config.yaml
norm_eps: 1e-05
batch_tokens: [32768, 65536, 131072]
doc_mask: true
Each number is 128 + 32 x the weight over its row's rms, rounded and kept within 0 to 255. Layers, rows and columns count from 0. Numbers have three digits each. The size before them is the row's rms in percent of the matrix's.

# layer 5 attention query, 256x256, rms 0.0443, rows 109-217, columns 128-255
116:125075140227111210141130097179094137121137126090115091109146126131181148087155123127162152107108106131085112123148183077113143076114100167158112166120153168059140147112115089152095167139066127125097096094100143146053108123169140131097145053137144129127099076109087179157141109160110159096175155131088131122111110114128114160111150172098161146148041146152141128110099168172098145152180
108:074100114100089162171121145097141109137137075097157154095100119167095141159126174153075113135097149151137089091159095162176147092138131213068132128084067179140124161154147105206098159152122092121108095096134128111134166144099177126144172136147215174142139130125111126102153139156121132143105156138115144129143059107151125092165157121115110108186203155130141134148115129112177148041050
084:160117147161095123125165153105174168118159106059142130129138137124071081092131157129090184070118097173060117107056108157106141138153150080145166162081082131134097133132179171124161088104134136150191077125115116120171110131094171079111112161158046102139079123099161121158097072139150113131093140108121075135136115091128100098112154133071089094137152134156100124082093048052131136099113
104:151160132179127066144131119142122177157144105112115178128156147091130140178196110099148150111114113026094142149117116136096147109130106099139100160138145128158113115116087150102112117134099070098204078142090078109093125117148141135112103128102135145130126149113151128178137116073118138148098156126220100136089115139117072108117113102171123115129084165138127130126091125124104199060124
109:139113140098133099140126156125168135143142146138109159158121137117116155144162132092102083092119148052162125121143132125121074168108120176136107174129078156130147095111130143091170163182122106138196168098148132110142146059111098137166147117144158094162192141126147130111088095161168120104077078188112133163068149085124123112137147094109123123110130105176163115127156185123126134126139
136:133086115129109125093135161117159181150079116097163103155164174104055097124105104168125197102107104143092081088126174160081080130185125115132166164094078150123115124149168120102092116114092182128114101162093100142090149163113160063085155158165090139167102144120117122149074123168155141100124153088105133119198160095137069130099199068129136100147126132160150098110101079114140167133120
107:135166183039090083067085057081164057070129128127082099151176110091147124106147059136127127102154169068159109104095111178079166126111159121133155142128141140079147047091119141168140125100130162159146182135171063095128150125130097140126141129108096107139088040098121134130135132137084111145088099128037153170131110114116188154145104180149095105093139121123154173152107141115082140115117
105:170082161130146110151114102153131200104063115118106082153115080107162125142146130079171128136126119111184118113090101163109161140112150123132158125139111075097140147141115082132087168171104142086084173137145141130094137129135153176187162110142137158081125108130177064093190179176133141116097106091161079105125097125189127153074121125156154109127071118137111154148169143130132135176120
115:178143132182093107153124143133124132152078113217163183120115105155121152123175082115116152133178126082113078168133135128199175121161151139093169154124120136167101124106104096105160176131166190180145081148124072125160043082083148168132071101135125075100117115116072189102176114095165117154132114111124135116136109107153159126039160103088127147136162158087156109139146157155148140091154
110:120114176118144085064129131084104126078087128113149108107055139103165135099115168145076134099114132142120156153111099123115134085147088079145146088156176175128129095156110114142136047128113152135145131129145121168166117113172131122137098142077158075077125191119151127095117125179089163147167159081103146163171073142183104145081149136083107161118139147147126146146156151108135101133190
111:133151106151174162161082178135072103120123048090121118134120088079108110111182127119123130112111172043134111132161154116124131116118161159123159090074110120136096153105142097074168132044092093109098105066123157109125150160117141092174138128076112106129172142091137092158129154110121144190096158123130195109143152139133155118150154154140144161078174107140069118147167115153067167066107
111:105101140110112106178111094149155127159062085104149146069211107134126087011116172103086116162116120062114094054167182105103150111090125148108124123086177136136104138096192102093120089149093083159087124108118138063109086113112124159078139147108158091175128130096120176114145174142142170102136078088061136076137104160088124150187108050190087165121122123131145138081156153144154146125142
110:133175132126136176165061098127121078116094102202132168114159129152061167110119182146140170100124118092185087108130086084072127115099077185093095131137165087138171103107155116149138173124098111155146158139125157074102110121163143106111168151156042096160096180180129134170103129139088133094066121126182133148147086145131159126163094152128160176132120117123121130124134169151081149118108
107:173098180083174176115101133104114089139182083129116182144142208180105088082203116126136109081129073154150161196150125172131099170146151102160077127108098081217080196127162096133075131082131173134136086109141112161112117123082175161127023163153129140142120097104145146163120107134182126150122170085152104155124148105159111121088088183181105140146157163151178155139133158082090117129088
115:124180140169127150071107153162148177054080137169119132118130127163139105130186123140181112136134133153116145201149150068114097089123120109118123109168132161212120100145118177117147081172108144099163132144181110056159105062088131157145170168095106151125124091135153156082072104136132134120082093104147211136132037109104149141105124158136100107144161107113100134101113113115094217158139
116:128156129138119137114142101094120111105149175174149107070189189091116103104130098196120148147167148125114080191146116128153125110149138100142126131110089128129178115147070140073087130116137088131166168092153123143184104115141075051118148139151174114107174121099086086153057176117130137176102152122132109100088159146032194092122101145125121118120157091126145144071108053106103168135134
107:154121121126134158119091145145108200206136156159117127105117106100107089180172139151133137121143093130157083143170099135110123168144148107173111084123124097105205078109115135108085090187105113146115127123104103079117142171193151129121091107138152115170083155157149101110119123146082191084099101106138110140091091112133090121129080128079129189173138111090144161204112141107168123105146
107:167126126146110096144155061154126083174155191153079114153121123157128123080090168127108170172125099123115164101113111128098186080163102135107107183147141134106114101117165112099109152123145104122140131081109058135122058144139112130121119126124188099103082146091123127186119096129088180115117152108081186122108089127154087119130148184095174117036059043148109118193127156157131143099089
109:130123157176183122137158037137146103121088131130110118201104157145175090150147144127106068121154161119165152156144131145112123084138171220120100170042194203149124113121104136135128098176163101148148117093133169125096147103156155151130204168188161064116130085105165065082103172098108156079137116105123114054119121106083139002107167111088158103121154112133158128124144086122078119171118
192:110177145122130137184078123146112100124148137161106159069103117149181122090143162118135115168143135139125187132145097119185175124069144173114085083130127078132139149097109146139172143162211058127130132109159171116173130094112121162156095095118154099106142091148136103099161132108126114162158095135124126138077101185125165121129066167072145181074150116095083138137130194082096068123137
053:119189148135194101177083147161122094108127133132114134021103140126134138088142142104158134126163122127156141147155148113129153148085179148100126040134146088151145143069109124110160081127195062115122106110163145095178098098135125135134112117076108138076113073185107133130190160064104175103146079168141148150095117155135142179154088163131115162071148149095083134136114138123085085090127
080:130153164156150141164085127158119072133163123129097162046095132152169155085140141103183110145125138112165217080130134145150180103075143157117115076131149071140141119097078140123164150112217077100140078119170162103160103124107124164160089092095140125077172095141094153096182133138102108138140108135113098141085095184105164116124077182084141153069136108104088130126097165134102071138152
075:140096115113107117110138107098158166155117131098166104187180154112070101177136112161082140082144111120120063165131153124101104134174132120122134129123099154103157164156135100123116087122042154101103143147069080126094119133160150085118142135146098119152073138121144131166065117140177157098111137079125129115169158052136125139136179116179069108137075164136148113105139093151138182135111
071:109158140153167146129083113131109074131133101147108178059097095095140153100116127116161118127111161097149156120141121101153172124089181170144116102126143140176122100043082140137145119113193122103132109107178192113151115134086064154134129069103125122077143097121086117071172126127077111110173101149149112160078109150117126103103070184086158122090159128107089127103104164170076120153135
084:169080151150104149093114161171138188105130144085137111099136169102118091092136026159135088093150131176138106140187093144053056123141122113106128132177164136135154071108178085119073089094117101166125141150167109173173179104091056167146133125179122126152116164155103081141116103205147144061093099091142116147136139168097087100174135163146103077169100167135134131150133121112119167128122
081:166119108128108170125142156132126140091096113080152156110084112146108067040147115138179129134164123048113076184133144092122089125124101077148110137140131127131201108140124171143132080171147154100141106155163119118123118128182079110130106185091112096156145154077121187199091162116183112109071108124103151142123155108085125117148074134082149071084137132118135154112113172085129098181124
075:118145139128146132170090104149117091115145121140110143079101119152164208076132149108118143141133154105158151124110110145175190103064157162162088093175162114159130140075071115143138157133192085075139131113167179100148122121094103193163128087105134129101151084140140122084192124136098131148164095137161124122085097164136166106115054175083100129107182127090102119135125179122092078113140
093:115149115122149213088089141113147169172128079106099106141160158173122095122169057086167081124142154140105135056118145168148154090148128139146079099128197120154146175101126148117093105133156174151156112075120176130136169176131150143186137087130127137186173116125131112054196025089091111138113134205093131078141121168082187148126111125044094145141145181133145112107167137098114125097121
089:073126080128129165106116147144102120102160122112167165177111103129100111136099165166203114166114137058131098078100143088155080132130145145139145162138148144138151111176171142167136107181103176186157138157122123081089086097136094155112147161110158161114121105113187133155120150134121129145095144136056151124130157117171114168196111088136190077119107156159147166111157108103170122100096
096:142115175088145178093151115129141145051127174179112174165108119109095138135172113137114211108134122139112090163110114123107137178071129142155175114103051148135067152128129157078170120192095140105099125178133098143154079132126061121112166144132119125063122126137129122153152135106146141085101128181033029165080112069120157187054098147135134145146152107146125176146136147152151182132186
093:154120107139133135058148141117123094146171133075094124072132184136055055129163125207100073132103070126165144116168152093118077158156128193082099181116156062118155107117174130189101085105092123127143157139112122149155085095112132116068056162100133130117134149090133133116070138145118132107105092121111129071164151152090172152167148156220148103082153191146127145119181155110151192162156
083:148183136122151113093118158077100108135133093089063175207097118109136174147082140119149162070105138093103120125162134166166134106132172104134127106167153172132174189130135141100151089153126156128094084135135139174158040124125102088142072145145117100116124147152173137137117136107161173190143105087095092111108132137095104134109083156148182085182109087162136137126084115188184080111122
096:166100091183116120154128170078157147086124132174118097127058121208153115197141126113114196151119143138125143128107173141171135166091095064120164117145113073149139148165090178204135131118114119113125129130145113157078174092176135125151042128153115110144093135142137144160098169136145116106145121078052150133104098098184152130125146164120081154126122133127132129144157115130154144091103
092:141159115180148154130148093122171143149182130121121202125089127104113047141157092120105127113118152134142159109144172100095092074105150108087142151130164111066185077106190132142173141180096145141140125101120097154114163140157151104071088131143110159187156123091125155090116115157137127156127094138109111125143084183160084137159098187171086157122089092104125101162116127112146088088136
096:181130143056106143109176179135134188200151117140103166133124123178146043134098111134134102159137099160123134124162083155146072135165115126134121118145066180203096117150136074126152092128114120143191126155129177117104110142150088145170130114102173112171177085126189125078101118122117131113116104097141172130097096146143110151113138122119185158090091103081118114146085116096131097131136
080:101138172119124097153099093161157193130116082137063178100087135139148125147073116156107168087182099132163093153179139130185133125103164065110093113112135143083071126121147134115088130103137139171091152128146076099140175123168112110140153115163146124130080122063150158122175145181160180119106098105115119108139146154151088118152118169118118123118055193145120127113150119055132100140184
067:105173161123145129220156088132133118091119104122109156078060098133177162102133176139106131098114148105143154094123083115171145145068163132140118150152151079147120135111091150113138110110198121115118150087150159120148123138112114176147158128087138115069147106130127133165125096101084086113167055175154113120073111103127179184103071167098134143105115143098088189155136186100072062118128
095:142136113127083164094130119125112076118145133087138184140148200157182087152110175134117189145116146121135157107140099106116135089111124139114182092161141115164132176157115103153186165151192111188164139169141157150093140106078064097118109095107121184154148098076090159124057071115150122143108136155138143153109116131120136106174107221163146117114146169139059183153055154146141084171071
095:135073149122179155063120064170113078112158130163067149155149222133169158175125154129128051110153127214123166159113117142124163122116137147149109131124115107165082209124040143111114164154108132052181127176096166141158155126139084148130157092113127139110201100117222197095114142120096133124151072163124131088130077150111173111137151143170137089127209057113122095132115123123077152148175
096:211144146118090101162120194132122134036113160128157093119109105128094104108101110064101126171089119120112137121127160109142082075170095045106172096057085115161150109129144108126160100152153140160121166094118083204060103116125139132152189131098099111120134073111164161154152168080160154156107067070099109129129184122150138134194051146140113101137129144104153145135137139178133172180157
096:068126143166110122148095126139084101119096134144142139094118100154106153144136173162076108082098151133158119171096191101132096066136155098125122058187162121071136114138171097166141133134055110127125152128152195106131121125081112138096136187163141114109163189107061091122118074101122102115120106141092126160190169107187054102129178090160124146211147147169135157121147163141081080130104
104:075116178143099136028106168119078182139126188129129138157125144151113164170111085130167141080116109111108118116151129142138089153116108081108133113084112187132177166168058146102094128120118163119148065128109123108127149167103171122094137120157148213099138154179114202096129190163067094068102174155106166149147128089138141079169113096121150087162168161103138157128127134172143210094125
091:053158080099097070121133129107118076113121178136126111129107134126094126102127082082144136085132123117157096153101148180159144145129223030199164119185125135135178140131099139138180073164109144126095139135097133101120089113105097172139138091118096120111120147142158110120122108118071123155126098106114079124130142138117116101104125105134129119145112104079136142154139206163187157133162
088:154131177142169164150120168163144094109130123143179178127115158150098151059105125124129189141126133060149076114159068157123125102180120163112075103142114154117189091132154056125132104161115118131079148152142146165171142098137074119119128147102150076151150068143098076151114156200118131108122175127173114158162163164128119091094100133141090138122104064122144104145092135131131128130123
100:090099105079100046122133086140090096137147168183172152058135153089104124137165143142163208126136066099135153140120174127215155120180151106131119135166112108170157188142112128151152145096121097115161168137168125081127104079178097131134045074194129126142103110106081105143122188061079117094140125118148147140126104152202165062102146133094091091092136188113166118103088151165104043107092
099:094148130077083102098149155106130067161135137106139173144140109097120160196138136117080127150143135147185107122139160156127167127160079133055088126160105099162121125102160092134129123208152154115098113175154099154104118155109188150115161162125137087142161174087134171128104126104173116172076075110158109112126112097082177086119070092206120061165148133108172121087127152093110073086122
097:128108144155131136089101164141128120149075116106135099111132161140123060163116125179157101131148157153186111164092126141159132129135110136148172132081185178108082151144159136133095131173104190109089102128126173089124188075095079136086111158090143102154198194140213090110142135143175156190189085110101145094123129070108120131169183089123154160166158147162147147113160113153125120122102
089:144124197119133149184138107161104172099197077160098152128099104121147106064119114130144096129142164152070139120135098144127112164046118152131133129180170118148111120125182161150127179115147160160148135059141150169159143170120134134110153092154170122109093164087107141140113102090120133114227114147179092109077130130154124169123081178093112138165099117092099134125118116069137069133118
101:173131121114040111139126128141124105166165107152142154140162133130188112153099084143146135102080211043141079130127079087125171132109174122131087097134224114109117087132098114127144122133110116128175150170107158099158122183109119131158135122148154187037090150146154165130085132109130158143134108105127117147136138138151085164140140110110102048141141172091141178105099094120093169156129
094:083096175143112096128119098151134126121159132202138148123126128141130065124120168155124128103085123113116087188124137120068086166131113117121121129187160102118115079124083076166100098113078157146083178103153066159107146136117139087117130126177138134145103078076152116145107137190113144190127160116135022083126196108134076169085107089092122073139172172145178142158133182104178147169128
096:112144129128083120134152106139131138092135113179128015056155128084140094139140131119075115106070153132115067108106120201151180140142137136131104162096106104166095133152074144115151122123111100132091151106135119171107100061050140086098117124164135128156142101116142122128081097102098094144131136114147093148105110121133095136107112152148102146072136130093043199107126178134133166185158
067:111091113146101119051176134119126156115115127104130089193122134096122133188116102142129124112135132120142066092069137152104070101151098075098132187157138166105093086185129130117111123129050195128133120168094092192087152159127165118107164153152127124171136160130143130160113091162163100110082173124096127106172115121155082117109182093148113096175113124186167094153144058133165173154110
098:105150162138139131176093135170133090128122130178091140066088139116178149083148165110161140156138123130130202112140102140174193115093169169139104091115135079128131125075093159134174136149217076105116124132165169092188121127107136152166105101106130105090157094159097123084163117115127109146161098130145123134093076187123159114134065164076127170083145140104097130133121170094117083121172
066:143057183119076139062126076105127143078074131103149096186152152131121089157072090138110110136075139094139120132117131131141136122164149117171177164104130142100099131138160139166101156118059133124086084182063099156144103202131143109168140133136080108123152190143151143117066120165151101102143156133150110117162102123134144094109167127156133085186108082156129060159174120137168198192127
070:118138106115167131110137122092168091098157152111108144104134128143123153148121174114071165083099159152148175140122181160119200095112121184091092065131098093174118118083058161162145090134177133063139169149148132125137074174145078142167168092111130143170086090089126159062171108059142157086124107136167112174099097151163137132124121162126093097066179120076090145118114183118097115041126
073:082151130117146139129167107175120143153120119153118142089128080075186142074166123096202152106152106093098131099134070185110124167148161089144130144120133151147153118115152076065110123087123111137096089099094104125130170149123146156131144112150088095110136113151119103154115134083043116098110093108142117086145131142128116122090163142100190095118064156179096088140033145157091192134117
065:157152134167125116138122135054111159170123132150176118176125137138143167167065144121090101105159140161103105108131112142111129145167115144089149123092119126141170087167155104102128111105083115115134145112144070156152140159141189077139107113151114149145133140153154135146065082186102138122130193139131156089183188097151105115108180103122119135173048153130131082122108089129142161133104
070:110159149099134100206127149147164062145149114142120161094138082130132178084144170151164115117136112057164173123153116136186164133063131141117056078136138161121124152092085107078116146152133117120114090113151150108138115137127113149120085118098133084133141128160158140145205130120171129134171117085155130128084144146120088142092072147054113166086106096155100083089097145071104103113166
068:173143087115175095123141129080042131151154113102122131142142109138176182101129110103138102168113126100119080101169146104123195152146127184128110181163131188114141153130166119147134115093115089155157131129105131167081157114111144119113171172115124160051065091192173083101087086088124148146178143113151142117155117114093102126114187125146155116139159149113155143132114125140093234127164
090:164129093104157117169112178145159089152184179169183151115136193117170134106155146117094133123116096117121109158107164164124109071212085198100148164123168094119119117119181131122143143148125102143117148187105119202097129094159117129166133139149150139110094174097076097104094089170200137122186152128123152145195154191141128144129188130167113172112149147055111156146071160120119134160155
094:173148154118139095102095114116147125110138141125158091195170138101151078078121144103127093102131152080171134086073139098148165110082056108078116097139116183131091193133079131102172129138111139125075111141103130163102113106135137108058115151185122100100124141112216140140170135135116145127166181074082119126131114145134114133105068100129148161083140068160114131161116119175187127142200
090:124125197095110132209138116121099077134145073140117116127093172147144157097141177104106181080091124133146107105092068147085113167113118178184121104155146121151181146159033146078080153119160086080094200129128165087149130120140096154131138051170139136104156137164114091169099111140141144165131076185155130126110087072124127129149095147084136109179150110094114091149125142155134135105070
098:114175193125152092086204120138125093109132110082083128112106084101093144157134142187103125087159093105095150147103146169137168152100107097102137137153129119127118124160139158111094129084132148168110157092102089142115138124106154130071120089193137161162122156120110154167126165193148151066132093095176135122147103110144099131159147117131121067072093194078098128114117070144187164042153
083:134106147156060108150109068103134170153110153127102194142135121130192104110075123096113206160154141162165080143115136070133184128149157167108124110121090138111142134181129107121200121151126131073145097161154157119188142117174081090108123164134094161124117117143152157141052117129123178138086140156141184189146159138107119061118116163105144172147128085156147082135089122182149084138124
089:153119126105083166177114172119128084111082109199162158154160147139115142083117163179066104096120125141146105182066146110139067159086147066091132084109057113082098086161126106111153117094096156132141156149167170133077163161098126118148138146074131149101139097129112109104139159163088140124130128088154096147173150166075040172153171112116106119150117069114122161156138126120159164186121
096:136110132146125180103134174138072159155093111145141112124161136149120126153198162121170136110128101072181131139166081123155150115109155088186164149123080160192106092096165176144156122154156154154106081137164225157088058171132119107076119140143099096140164142136089120113117102131164120095094146075133136139133140081143103123102172114102078129073144153133121126078144141205112110138143
093:149095148128175135122106051142082087112089087145138130123100162168114124076106115112097105126207159170135164186127145117112122125090162097121151154121094143145131131123166137145160164154128137086168079098115100119092176072186147133141191119074113062045134030152183090142122124144138108042137137138150138122149185070115152149139129128144140103149136092135167112114130090111108176088145
092:084209103091086158072108114147115162107099159103206163168174146165120115148121081171099126144140082114089130156075158066175158159134109126073086142126119180079120117117140086111130120109185193139150135185140151107090122161091106147103148098085135179118091125110108124133135092130154091067046169120146166154124170161093113097163115137176148115084132151146172166118118128091177186196087
162:144108091128096120077132148127166173138081126132158088133174148122083093156124093136143148119133088158121085121133136132068079121202119129128150149101120132116105101171144111114083100139085173135120130185111094134097148127126145065101155169147089134181134139131136122154064125153151140108095137073111150119210138118112089133136229079141143113133138136148147101096114083123160170120105
094:114167134057032141147122163116129137149170123121215085088159141127130142084111132158064144116159134113159143101128143126175148132095144190085135112149100104151103104109122110123169156089177179168100180105149127173072188148130149090119107133127125166130081146136064139082155168139149123145128109121127133131146130139093105155150148153168127125101181129136121198185133123082143033118128
095:093089080092081180133164130096130163128058107171137074155207180149124129109131194147162149090092170090145101069128141139187094162132111100108125138125101125172120153149173125153130117131075143160145118133120124126113154133123121085102143199093144138109070140141131178118162116111099090127125147108113131102158103131066113143130107120108134102138077129101076168097114200101158130140083
094:127141156148126139149087120104097123145124125173174108098150120092162095141107157079144108118137100138138144129082123122158087096176095160117192171110105090079138071109159119093127205102212124121080169128114159129105091137166150092090131116133153189100104148093082124078126125135168107144143178138168158105147149158150126091116151146099110136165174101115091086130114119135149114129149
103:128110074189198148141127092071159108154157118099102122069113178161157152112156122119186048120082138107116155177108139180167168140168201110121091102169150193098089156132182104095141126113096100127119085117140127106174105149122114116153114155112128089100128169136175175097093151122210121141118115140085143130126077147100174135188152152177134108155135093083141101169095147085110139185184
098:138118053115136109152106168062138059180114103113131095172129137112113144179098185140081129144124130100150148107087115124124065119126155136106120154144082109151157093177164123094121125144099129148097048159153132088115100115149134063113150161104175106123165080072097193148098036204136087107108103091053159147152189113060108126129118091148154106120082106113156176104159107133108110104154
098:132103116093156154094072104096177152120108142119141058138148134103108169156167054100164125137144067167187112133153163168150140137117146131171135071098125148148149138133147155099109093173114138121128167137092086109104192101154102133150151152126152150104039169145192113116147109073129183130158155127086098148162111120142197124107189126118164160088158143143119150180138115143088122071110
100:168073095035123101124131130138146059111176128121159194202205110118128134067085102113109175137122142085122101146171149170122154113127193157172085171131131169136091155090133156107106123134106069121109204133150076171129113126157093131109160102094117125094138173077161140108122092109194131165137168096117145153167130143142144133137140184175148052096108127111127113143122148117140192087169
090:135099142133147150152126099135156116167127166116086165199106077156119164136103173199111140099102147109182111146127137157150113150118161097158161150115137097168097154114101110136137118064131122151129156158093129156173124082166065155126063144153166140107092181135103143076128100104139114122163081089112160158126133096140121110188164144183121125154145136136095149135122228150129115163094
102:142103142149185135095133074146078082092154146124109075148133118092075123116121122177142178071141080121097087133108150135096051108152093083106089134136105162111166150113126105106105138159076140155115178065127176143084135100121127132131107149112136095116073128193133101123127165179148102096087135101110156143112045089170092138136134142110171082156120173196159120121169096148116155189157
101:084154125107071160127145147154128089131102153125169124156150080116140112117142132143096059087113141109082181168112159138107074112176135092166111144129146141108093123092150076135096130140076124170090132094120101121123187134096152138121137186127118157131147141117127117152106108145106090103127171139107133136151124092169139135102158089142110100115126133148125133077134100142104167111134
094:116150137148146126117112168123080086091114153122209138116137139140076199130115091098123153140125093125087138054136110185151125143132145066106180116152139120143149108124130146197114109113156159111167160136168056088111108194120155151164142053073101119105142173082110124070137155063135117163110136116124110122077118132094121136111154137098156160103151119138138127119124117061109102098113
090:157161101113177147139104133118167073060118106126118164086143108143153132156174149071186169159116121124148075127161061101147098131128145151136149130085155106090149128157149100117182104123165131096121118165105157131146188148139183068136119099155173107123188091130154142106116117079137061110181152155151164110124125106156081104114102153119104095238199066131137119152061158126118189167061
104:122131128087143126123156176176144130195126137103142162138137112075133103130154127079154104125140107127098125213138148141101147205110090082069124135187159127148157120191090096087159155156162143038095183189183106203141197167113158117143134159091075122147131071144140140144112157123128152113093148126174110117183129092087068123111132174140122079111163115121161164122116109139148104066153
095:144166127152131142106132073088144062186147083146095128159137058160127063085099106114151139111170078129096136151133127146153137157132163107094128095092078151104111100176161100137155106099117151154117146146163154084089114114149111155098116138151097132144150128104167093115179154146140161207121108151124128124118111105163099134128124169153128171107156177133082076141100121070124151106086
048:116103155104089199113117114156116178096101155114126110106174139116132113153131207123113185109151130130136055193102130109109109115134139058086119109197073123128141119039086159148098146135118113051148112073174167172157150170085122187134112078137114131128099147181210161073128137178149137116135147186161159117108089171067196125134118128119051104126124108109047147113159119146114149098104
067:090107109126148164092088088100082168168122111131155160126162141152117105156120131141102111145103157124153114125190141157136033186078151160110161122158201165150118162125124224125102126123138128140179139098128080104113109161105183116105119168085154107088170116107092135088174172093123131102136146179096118158143121122074150129176142157194161096139099100106113101106125159064097132179144
065:102150121140081073170149143127076125147088096140153071081097122122145091109101178108164208131159106111102121105034108091128143120091151121117094132062117122195127135113086122141131134113078114100147144132186172103113111141137130110153136127128134188135132146154135140091139077171168169131154067116125115131111111173087070144114074131125110115119097160133136169108150147103099112107146
067:156107147139121107138099112134090121115144093123095104130177124138061118081109117114150095147134109162162109230166150145150158147103124143170108130142093123135185137111171146118182086125132201145077103126120128180105148064118053107155091180118133121120089112155176119140132183128094128108088161131136190109135120105127111156122133141208150064175149108119112103186104083091131154101158
061:094145154091144072157182116131087097125074139141075099154153139138166164157093143162178135098140069129132163137122119130160161132100090143078121104124124105169129107082071192147112125155096075148120147120135136112124192061067158096161113139145132140152095158145162142095121110121156120091141125143088149140129086153095108132177125210128144133139145163112109140156163150161137131084156
067:182127075133123195085094105163146191102171135136144158141198129123106161160127123119092093157139135119121069140206171143139115123132135107133149153228101115122137111127176076138109106071111113135108124170099117177086117076154156100168162136102144119065112103150150122169135201098054119123086137134172148097166119111186167101107188177162138150195131099142183169139090124075054133139116
082:113071107152100214102124114135174105119133167146120160124099125150155142175116151129120103123130122144139115126170131126129150086140105119086122130176113117164106165114114119130048117146136064114094184118084138113120133172159156095130155095108146188124059112112111108146117111194125096152165086127196169068124094156126217106187107116122164114132127116148119143125168134116187168134097
073:161064135160168135132143103117076140139208093086142126142136141124080102099120097109155103138121107113089118114106169116117132152133115122174126162119125203107087122153160115106132127174118187100166131154092151196121094163133116089080138196092132128126142159106150110172108191111159163140113163145140136168139135119103123217115132115132054101178136133133132122112067133150113136127153
086:099109157170152114103115112122141076181155111154103129153038082146162124112133089089115135104076172125121145069083134126096142133140106108164140182043131183163120175158086150076103119148166102149111132096107209140144100151128123142093126101076113174107130099061112141186086094151148126137160079122217124154118134159099065141103078094104106116135131128145090085106185125190150122088145
089:171081148137144132157150140135099103109224105115063117127151155154141160096087092104144087106102121165138124139115176126127133129136148122142131156131123197169127143125142147106147077222142153125132179107073159184121150157101095116092146139053166131138079159138150130163106140150149143130162181132196165099118112147100134205141118100123054089136147141122097131105128138143194153135163
084:110089052129147191160103123125109086177140078115134126132127160105111137116113119103147165096118122137096132094079165125113125136163096116172112189073129125106132106129158134124116103165145104153152143149146167115063106123137172167119156168115184182134147133133118163178100127090189159129128144105139129152139064158127084195150111123111032131121196162178126130069130157132109128168117
071:122082097098125159093108087132149151108087139177173147154193155144107129166097191147115174181164182128167104112174103133129109109137115124094126124204166060106108134098127113148060106073092126125132107168167079144140162112109184084174177102128100080136100115132077077091155155141124137111093141085111124101135143114130167059119166137178178155141158169103150194177152107101103159154130
079:110144056077138146163099112132126174118100106135167119140161175151087097155125144160133148127149130127102118156179082127130118117132093122141104090170106062059132075141079127151105162076103141128111162137167090092089186085144179077211180097147121116160158118140126143154131169176126127134105137055029159084180128138088105103113150145131108169120189123091120129096059082082117128172133
107:132109097092119147145120145124141166147125109098165079128204154152138114135151136153124194112174120169101150120094138089162159080103114188152131162107155091160134062109170092155091129141112128149123148140183130102063162114164098172127120186133187126154109118136087141119095107109152163146122157151098115135167117125121090090136143167075119149068168132111120151126061142097130094215095
103:110078104169153140083147176134108134201167157114136149107133088133150168125152105113158098154107131135174149075136157118107154142132097137138134151071186097136178202163117112079100080152141139138153170102065138144143129140141093183100107143063111108111087096095182106122124090094094132152145101176183105134121155110173154168095135096064167099098115123140144100130178115140161143119122
098:140102162194111122144167102104089124087114169123191144067169128112104117134181126112100151134140129098133141140090151151161114118151201160095121168130125109159166143095168106174217106206129144106164114116149137155131101158126133129094041153124127117080063150169123132105127162035122117151131203149132080125100157133133155085084107116149184125160108143138134138176124146110122119067127
078:150089171144111086127097116115128093122209158122118123137052143127115150121105111147138061127081166173160130090169146118138171096100109166110118142106187158144146127149089126110123075107157080167070118060153152156103062139187148154098119155101161090125121160108156146163107095149141120187115053114182115092112099113139108170124102113076144143135070143120132131128100157167126090146180
116:140128148050198107140092182100113121141100133147088162106129119127136097134116153162106157157112123090054139136152141143137138148147194109157185101126104147119112079143135153188122145126133200115124133127203133111139152146141058153135146110153138133110192118133083124133126168086146160115172093133121143160071148111136165149143124134147163128108152163134134147125187159097113067061103
156:159141172083115158150111084166117143080137169093089108120049108120143173145145111130140182087109081116165141093096180147144135154097125170130180055099160161105162124091117094078133100174120080213136085089152122127084107131118140124077120136194146131128173116138135160128137124185091146152136104091102081120091130069098096120110135080128156069170097083138182198157098115202139110151125
151:102130143154149083165170140089173135123155155145179197084097106135121120096129168171120111100094158157111100127114143185165122104155169134104145158149142132146179176138087070167140106140133140135049063113174128125141157162091093185193142138139126128165064154147134121097102113071187125153179162078146068082114115172187131116133105138182135137157153098140133170150136129087123175149095
148:145172198118155129120136116163146115119168073095079146094103107105154083125143192150057079090093113132077145140160162131128153129112150211147142098090099139119080071193181081118133156099084148143145163163060135074161122050099080062124139101123144117078071130106150084163170105108132144147186124100138122151094183124109124104140101075120106164163173082099113107140105140098174130102149
131:134143112181161124118154140073121108130145136101123143101167127100199074208125115131100124115167113158151137069125106182131195128146156130157061143176158134151135119163114109122158057082135085112172090100077175096149149081158157173132133166107161118121177104131145126108124087136105120128163159153127145077120113073194161145119118112154126117162111080108183156095179092128119098140151
157:060148101163158186143080058141111104084125044149157151164114150071063184091126108109129090107061105086073140134068119126116066180094126077077139219162127130070184107146153067074126140130137152130153132132153159148167119126122097029136163103158185154163119095076143151170093145053113132164123145131165067184108094098143103101110115133098120108149144120088132143148105123122103129141093
154:106135098173156144152153152109075068128111152155109143126078118099144141167135195113164118109120108099131138146108181069154054105158089131154138118106163121154134155144149098131174077129106157141160105162149165079166116097087143150142128130165091168136173146152107110159147091118125134159119129122161157086144151100090151059149102144144173166158193065110140173132063160195139130063082
145:130152130151120077124189158175153165103134056108135116082171136113108118168188141126135080089090106102103118104167147115096099127131025091121112128151159169115094076140163146116127128166098131121104196139145092122183123158091159121091079099139140144161182170123116132129128107100161105133118149125111139159129178089108171148089161110122105088169095174169089125088141134168154138154097
152:113144138181153145131184164124121181153094133174159146132128148152097109095067072067159136070070119163072169137153133113115158119110197080181131086152083164076078128154120177154118094107155125131115066117094184142120142067132116122096096146134098108127129164085144117109126098146170126138108133155156120120100156074100131139133114198133120144102134111145143185114108100127195129105137